Part of a small language model's weights: LayerNorm before each block, tied embeddings.
Each number is 500 + 40 x the weight over its row's rms, rounded and kept within 0 to 999. Layers, rows and columns count from 0. Numbers have three digits each. The size before them is the row's rms in percent of the matrix's.

# layer 11 MLP up, 1536x384, rms 0.0896, rows 1466-1491, columns 128-255
101:469495557495460507441478514522474423465495443543524565536510488557534518474552485517532458505507536538509529530518511476484505496536498419508550466503502504506476570410487501472490470506519475537527538561546483577446416479529528490486513530567513516499510467472502408549440469484554497495486533524480526454482461553470527511486594515395494444546476432487530499503489464500473472504446
098:512449546521556556499488598525491522493510529407405524504453534418511486538556448432519441490554466461534527464471467460495464480515420448533500492502517563503567503512549531586529518584498496525449460545517512487512512467443516496539481568557510545568517514459457470516506540479499523581514509507511448503512487475556526448533507421512474459543475465482567540476506555486452494502464
101:461529532500454511526517512534462500540469539507485527473537555465500458555427528515442486434473526492439502505494473473552486476466532460477469472468502518467411495511530436467539505623512518541469510439503481570574451449492463581566493576545498516475480482556545496496450513583501538472490529439505502498449453536481576565494444456496540554491474476496565479507444499530510555469478
107:491532516475479437544515473506518475474462505449484629556506516480435515519450453524518512477439524508522452460491501471498433513536414575507459541566501561506529498397540497486504448436489530492543519481487500446476486460597505507491433460434544467533481489462528479502504460492553530559559514536462490488439545475467471511480478551458556481494495546497488528474505520596503510404504
099:508487502437496460555523512460465521539480499514478544535477556483634602407510466526474454503539503497510525486495482538527465505496443571551547527462499424418453543506547496500516433586490474419544506473442571435523496467498527483470533512437468461503462485550491581433425468475523489458547406455478509560491487434456482511545402515531467568480511574539487462515484509496512506590510
102:488499460580512503466480447589468519519451513477513527526489523532521534495450477483534541436513442539433560411502527472570530473444503525453492543532463530495514542459552511552592518486477565497548446539525483566446434516482519440437518549499527474419477532553509534444434476585516502496524519501496427489460508474475505508479509468457555552543545441525460489453535443492480517516503
103:515421522471552452520489549495517483434521439519549521564420505533534521479494469446486532525471473502452486482508458578528473505494506595502486488486550467483473500511592487513559431561522498413507487454540557518427463471481504503534497529447454423481490478492453464569540568529448508519479499555470517483431536520463533534512456463491547520504492537497541501527536533539415522484532
097:478531475522473542551486551478474436481515509531484547616431526571527421572516471438500510498494526438506575462486500458456458462441499506509512488494494541441501505506462476485537467516444502476547411526497565524501453491446514515474516532515529489475383543480483539453581530511537535594515545497477457523553516488482508480426527476434508445513440482519534472533542545542446464512457
098:451502496529494524489455579438423474513492450485473486540489515472523530567489511559443521528479531500476508486483519395505506474473490554543539513550434477577484529524587482436523502479557475435451510542464508536528433522443483533448482496537437468544506530431471515423521496500516476440509531503560442480491466525534575565491399523536464467517528477442482478495435450547463522464530
101:521548553466474467494481404546501498450420512518558513592392534483462462484571496491479512505516438494497418446481510465499545572500542554481491537483452421511488480505442521482519544506460522490471501500492546504568510537481551477540514527549562498434489514529513524504463483532583460505467438480596514492439509472545532510540511487463490474484482485494505536479527597477470395491533
097:545523471510564507569494528407544543529510563529444524542538508440504525474469463554481455482462540512515532513485463466490508508477477450540489428549500552438421537539523484491488506473471497537541502483440458564423451442498523507521476503541577458519505516443447506559527492533490533527477586444417532479485429460488468467537609433581496523473541502426493501477560577516438535512517
092:522520576493540520470573478530473492422553406511506597521470555466524520441488506474507498490515517477466501537401475537511538571493574493486495600455490504493439441403486481511484572533562471518578547481458525471510547512548447479468538462429425494449487448571501529452462530489543474546415629505504501529507477456487526504516546490459477538519484517528529489500423512566455479524546
103:528528469464596504508512477489493456495504527512494455569483544556427540445453499550525447586529501466477564420476510567507489544492490511470499491456533526553495527445539510481473524522535540502504455494474438562557447490475414460486520440435566504459481467466549498570539516441431458472576456468513445575542589556518558488503540539501513484495479475532571492530508481381564454447528
097:508469514494445461524504572558472483472500480505471541501453503536469442537501476538502450448500482474452507413497468480511545573481525528453574498482517555521472488529481408452514493500562531538485483549484455468555479456483519452473448484493545457436463515442436502436475508550463487492528401487443558588467624545534479494483543472558433583528514506487434509556529396558471534478500
095:520576527503532457504540479441541508498534530457511603454559420547574505525557569533471523519431446491527578495484445478470504481449521508547494499466493542463498422501482496480552472464493515604462423556479515535503515490470530441506503531496543457524483507478548510487482512495481513549515497553462540524480452476497535506513585525534415396529502463490501502558498595510455476404485
106:504443503497513478533542510520441506447475485409477510549507544462496442540515437429485515453569502473512523489503501474539467486559512475533482495504504456448499442618513475493531468436507545470402444440478502499486508524443592484569460479515523447527506430487497524468410547479472491459505470480430479575567497511424561461537475545539567482465572447457506595531499552491474530460526
099:444520562558521520543478503456531485553453461529555452491521468499427493417527432566565489488530448421425503469466476544468540417498469545494491509568519476437567526460458532518502471519506592496511518599479514479543476477546598538519532547498417519481478518443496485521468459482545475501510486488482486491479460505426523540470519597582502553515471396506500496476533485408476463473496
099:472482466501483569489460544516553527467433500504463508463564540500496647502478510494521599525526426462497484442494474604461504483572458499515491528557572495520477535500486429509525535520477468516471532501535519486460528526485506434550575540467458530419476535496471504465500448501587498521478470502495452495522496403484507499448488490494482457443443516456493511521550519513457498490484
093:489477501554478473500519527474487501538537463550575430484542502475492558424561492420499522447518493435530465534515467512590528564493474451547433478494544552456531483556503499494481471487554509487478505494464592479458550482487506532538456549509527444476506561538468488538521490467586521467515561480504538462430453424519486500391441471523522442472557528501509459545494515562545470507549
099:574472479505467487553451579473564510443499487493552534465460539555476497539468481498503544525572483518502520459463498488443565475494549538460537548510538508491478528462581520487540462530474494471483431526487526433466411503583595522529464532496594499496492546558480453486484547510511496501515555584454559460468557541465570520505562485477502512535448525447544477485497512492420539508572
098:464409471503500441485478585451534506503553516557474482523517510500553455471533447460481485492626437520540574478458457512567496475467565476455508502566454608453475576509540507516491503458452526548540432485544514410452553423531500519515518488472522472448521505478524488568480473516468475505470496554472527476513525501451585515532538495499567454594491555475422508506425513500549550573426
101:440462515495554545493549500404446466471516465482455548519453561580482475467424521506490483457452491514518517409449530471465551528471545493492489555550516463522537618435508431459470500444534563519524496487534498481383518546483516538573550468500489464546466514532472488481516481438437479470539480489478476512438571481498504493585512497531525476468535524540523437480495551435539501469512
101:505491492510540506598516523532502506473472470557543457527473495520412479490579442483489510542537535536486597497474500566508505518554440524517511423498517534513518498488430517484545428482451447523534443519498495521450481602514486521515490549505517520418495482494432457516488452476558496470463586477457506474457495507511467509500437488462502516527483557391528504575516511492508449455499
102:549466563429517483497454523536525526505486572508465522494563466465401463443502438500506461403541542504508450520511498456529522523528526542494488548509588575467516538527512510474473535549553545491490542597468512539469461517444513472419498453487581462458508501490497455495558451554529469460546546505562497444485546519496556550542474432514491476499517425526509459497520513476557502512425
101:471555535527451432509498479483523464491615551485464557508523428513502471584478461539504530574473486509523520502531460483416511448487499514509522563486521436508585478472515474452434487456486493516493518518536434487543486492531518463461536500519540490507555417475513576477557555478508444495530500439525510480409464514476540466545532527497547565474462563494514431452481510460447438474543
101:452508572501498506481494586485483530566496597546537490487484549521501456534458512506568483456496396430549449429529438515533455479497513576478485492468535473528515486458479473451507461479573543488509539502506482473511462529545510554478473507523446523475442490505558476479496519583535572473544537461508496447560578422519505530553544447517518505517517490523486503475522471448489562522448
# layer 11 MLP down (transposed), 1536x384, rms 0.044, rows 1466-1490, columns 128-255
104:455484513432431465538503537395471460556468456504503449465484489471449529481571547474424458557515475564469503501434467480451445520488522501524456539501544519460505563483494541506563487461497505464453517559504472457538503496497537514493472542543498433468476494432456538509462556501529397525520502467460505505568477524434504579476498540532438525570471532574493514433463503509492527461489
095:444521483505474523509478520561439552542490492449576504523463530518482429492406558591507488557520541571456518567525464492550548536510555554404515425480474468469525508531443506503468472418500543536561444531431498423499486504449525553512447483485404479420516499579496483455453447481493401517467442489544510488507475539561458523492517497501524507528515497538535468470545561566447501516485
097:461468490492492455480513518482503597485526450579520462525523484486493508484575467467580499573486508491534467489528525534460519507416480528447503463498525539492479427537534525473577476477474501474508512490533532457456475471526525480511531495497559505483520547450509487531479464389522463455571542562524506514475474521551487512536550531517506585551598496482468522528509525513510542461475
107:518457426566504527517467508559501491515563545463512457412444487552519500497500519458393519513456492576499515520590529524493517522485554461513480525507420450562520463510519457512457398509539561478460493439480503496490440480434515528451532477487479505450462522517530496479471442468479435435438495504469465526531443536559476450467420491466473508429475477549474487452463396495468480513461
098:476556442546482551453533478517496539507484491532478532469554497491472487493449513468447452539460512459566570466541494455444532516477524442436475444506493544470379464508519573496502495362494560512491483498558573546440489539500490498501483569506522544485471522521556567528554504515496528500519538487469507426532530513527458536525499477527454532478522469478448560471534522493515520488520
099:460507507439560432565518521442482413483519483568517532450491459474507571497502507517445547524398515497545472550526520532550533420514484518459500546459558433442538524495538492459522500513553547458606515445510476555489469523564430494600498516505538556490453501556494534508532502531547466503557469489519435501475559563540495472497471557566440481516488525542535625505560500488521494528453
102:516512459475445484496530518431442493583490555512494487543482493492474443464468516481532579522524508509471526484507446471569480532422500414536471468530519493519488479415555465466480441524532437512524487514464485485485555464473477570467443453528523512472490418448468557464541477488491524435471503473515495528442564462452427515475496508471509480503388465527505451471477487514510493511491
098:479530605516445523529486492498480473454552504404535495451500492578594520461508406464510461520406522558497537521499537511549460484471486547548481499518452546430489538495489470552469544524526512531501508550478540540430527535525556489529486484489536509533469488411494435403438473506486471459481531553500495513411456525503480565504463514520557483464519527571486560485489464489459485533553
105:546519458531457487470468468461466437438478495452504506438467538472516535472559509527488512480481490467463505538553552528405493489510469481516457521527507512510443440481473490485484522538449558579523541526484520502428494511506459476531499527503547515475523453501464521443432514553525512500507495417503551487541477556491494461479548542518539543495548493500478505432459485484501470491488
100:524499456473517569510532551511520490526510442484455444501522573481528537488521528488533473498463496439465533534516425465498463481510477502518510505518453476479501468536536512530428555529433450527538551525483483490435527451518528585506391459503518489506529461496505489513462484462439521472433500514495469524510539460517536512489483486477527420505548511523508572536464488485527555543554
098:492546528459482491478536452539440519490486419429548469463516531512498533532555595559459518510539496523481451466549563478491567504526524509495482533405565462555531455564592500564485584519530469538513519507544557552511531526434470560493552458521505474455519488582477459473483478501488528468557541537546492558463442495448557445510501501553487488495554534524442551518513427470536505521544
096:557505468509525479524522490462510525508426460515466522516446502460491559569468509410425478502578515515511554475488400523576475504482498514492544469568534547521476533527472487540469420472470469431516506468569487524485493469476526566447534524516611449557535484485536518570544526513517449429549507443501483503538426506526523557477453463572465477502501479409430405548527508420477489556462
104:507538519490525501524462508486514447483523541492492535606460471505499502530472517507515503474507456573485514503577467392473440535534587497520487506463477469438486519576444502445426524473573424485525507504555526507506486472525530478544484471520515512460478464526490454518451459454589476436581502565481489514475502451556544537481475510520460482514428443495427502519484511504483471537557
095:512535566583505529522533566495549554441554521464526526384544516514466463490495513452471437508425502544614541518505442500491453537493499551570454449474463467577451511444436482530551613512507516565548549476527504523462478460470479498499518477548490521508512499533573460552529491462535430470515490527473645527524536440592468466545549560505494503494446422418442487581509482530504494501469
094:478452511489489528463513499495523464485512445465532509500477453473475523431476432486464533531538521511552426502546540443450534509553489483445570473401468521518499465481450499536430458529512486543499507475465486493502517512421539559490441435521463457542503453561514572538512562522443501385524462485559466539495505519559454413497434459475518531482458510479465499443500498457531513568581
103:503436495542592435508475497504541454536444545582501501545461553513518554544574478509478533596417486478567502538567525509486492495515538529472469496528554461510535483513521515510548497535479535514495535469472513432466473532517504509439493485472492502537490425445508520463508419501442490541475522493499574488470450465595499502374426539509433516477464545448504495525507549509453524476481
094:511489573488467452458503541529464499473483492517441512479451477443546442488430469536422499434567530470564454532503472465476490595438476479480543584416459518549511510550473523456510519413505487491472437504517523511444507487422490513532482519525582450480537453526500538585448548543511460510514531463587424494546574528517564499455476446486454440452487472563513467526522528576515579488483
095:474487564467466453558536467407458471545531567496549530503476499561482495488526469420490495512520454495555462445544511419488492450387491519542415521495393573412544549505495519509485507459484529476478491526496548627419482502459495505457451480603502462468524500445498572473461516554493515481461583472522440521439511508509474461447517469486458562507547539535515548494513558480496435466526
095:541576530452501510458529537463488516511489463487507487583518477494491485457464573498484557475529551557482525448497478458481536479508477529511470520517524501479548499454512472488472455503516508622439432487471480432554477499559522468590471455491465508474527458503515461591541494489472534447494438559514501466503489558536474486512549438446576522520467527456493509523418433497522539540496
096:496464559466532409534420439519515525536522456478514490469521474484558604514554450496495569518469485499429491514491574585522519465519496519493510497478465498419501418532516486511543490524509489511490536473493478476444561472506481444512457497494455483489536461556495469462531479533442568425422471473525488485485542507430426478465460500490453519474536522494481462494437482482514477395463
095:511551553445517539509511407516503528437521471495453543570543421490429511463436549466548580479444547401519474500505579487476398472471519515535536483463509557533519481492482533487482513522545494502473503478550506481493453420522508476487568525506500472562478466523573448403469523559545495478521525528474477478507465466465490435485538482539490576492515496534533497499472476472482467488455
102:515530527485512519467456529449512509476512481498569524512484497426533449527536447419497418500509511477562575521475430527482480517518479476545475492537479459474449518471602497523575494481530501508467544585472432543468513440478508504528556515459520457527589494514556486408495500482574538478531517475507474545487455448431443494482423463480551470529544475521479527553506501471457502495555
101:530473427454491514497463491491528476405464519552444494482398534511446477502512487517487504507502524567452502541424558450519504509502561475486537550535434492531438490439513412507506481502489511472503484465468527539541457524457457552556478442497488490470450536453488475557495455495497501498485511489521439534490443442476469468552590520484467442425461479509545497493509460545504553516486
102:506533572479462462464565464553467463474468385507519494451520540484471549571532460492491519557474509487514538525493556477477471520558572435523502497551494500506497545488520519474502490504529491504505458569508511481464502518468437401524435529496544527514481500407482458530472497425483531543473514511524525510561493549502516527547430486523608492489500505497485487518463563519367458481523
103:573448526495463557515472532527474546506429423451473417493497491512554517528561516526514546477521607505464496572498535518529432556463529486501604436580443530508481469511486482523483531549560539512460501484490531451434501530564470596464470586530514456446501516498530555496538483568485514511469446471473568494525512565548462510531449492491510437442512503514510551504543485498508483500493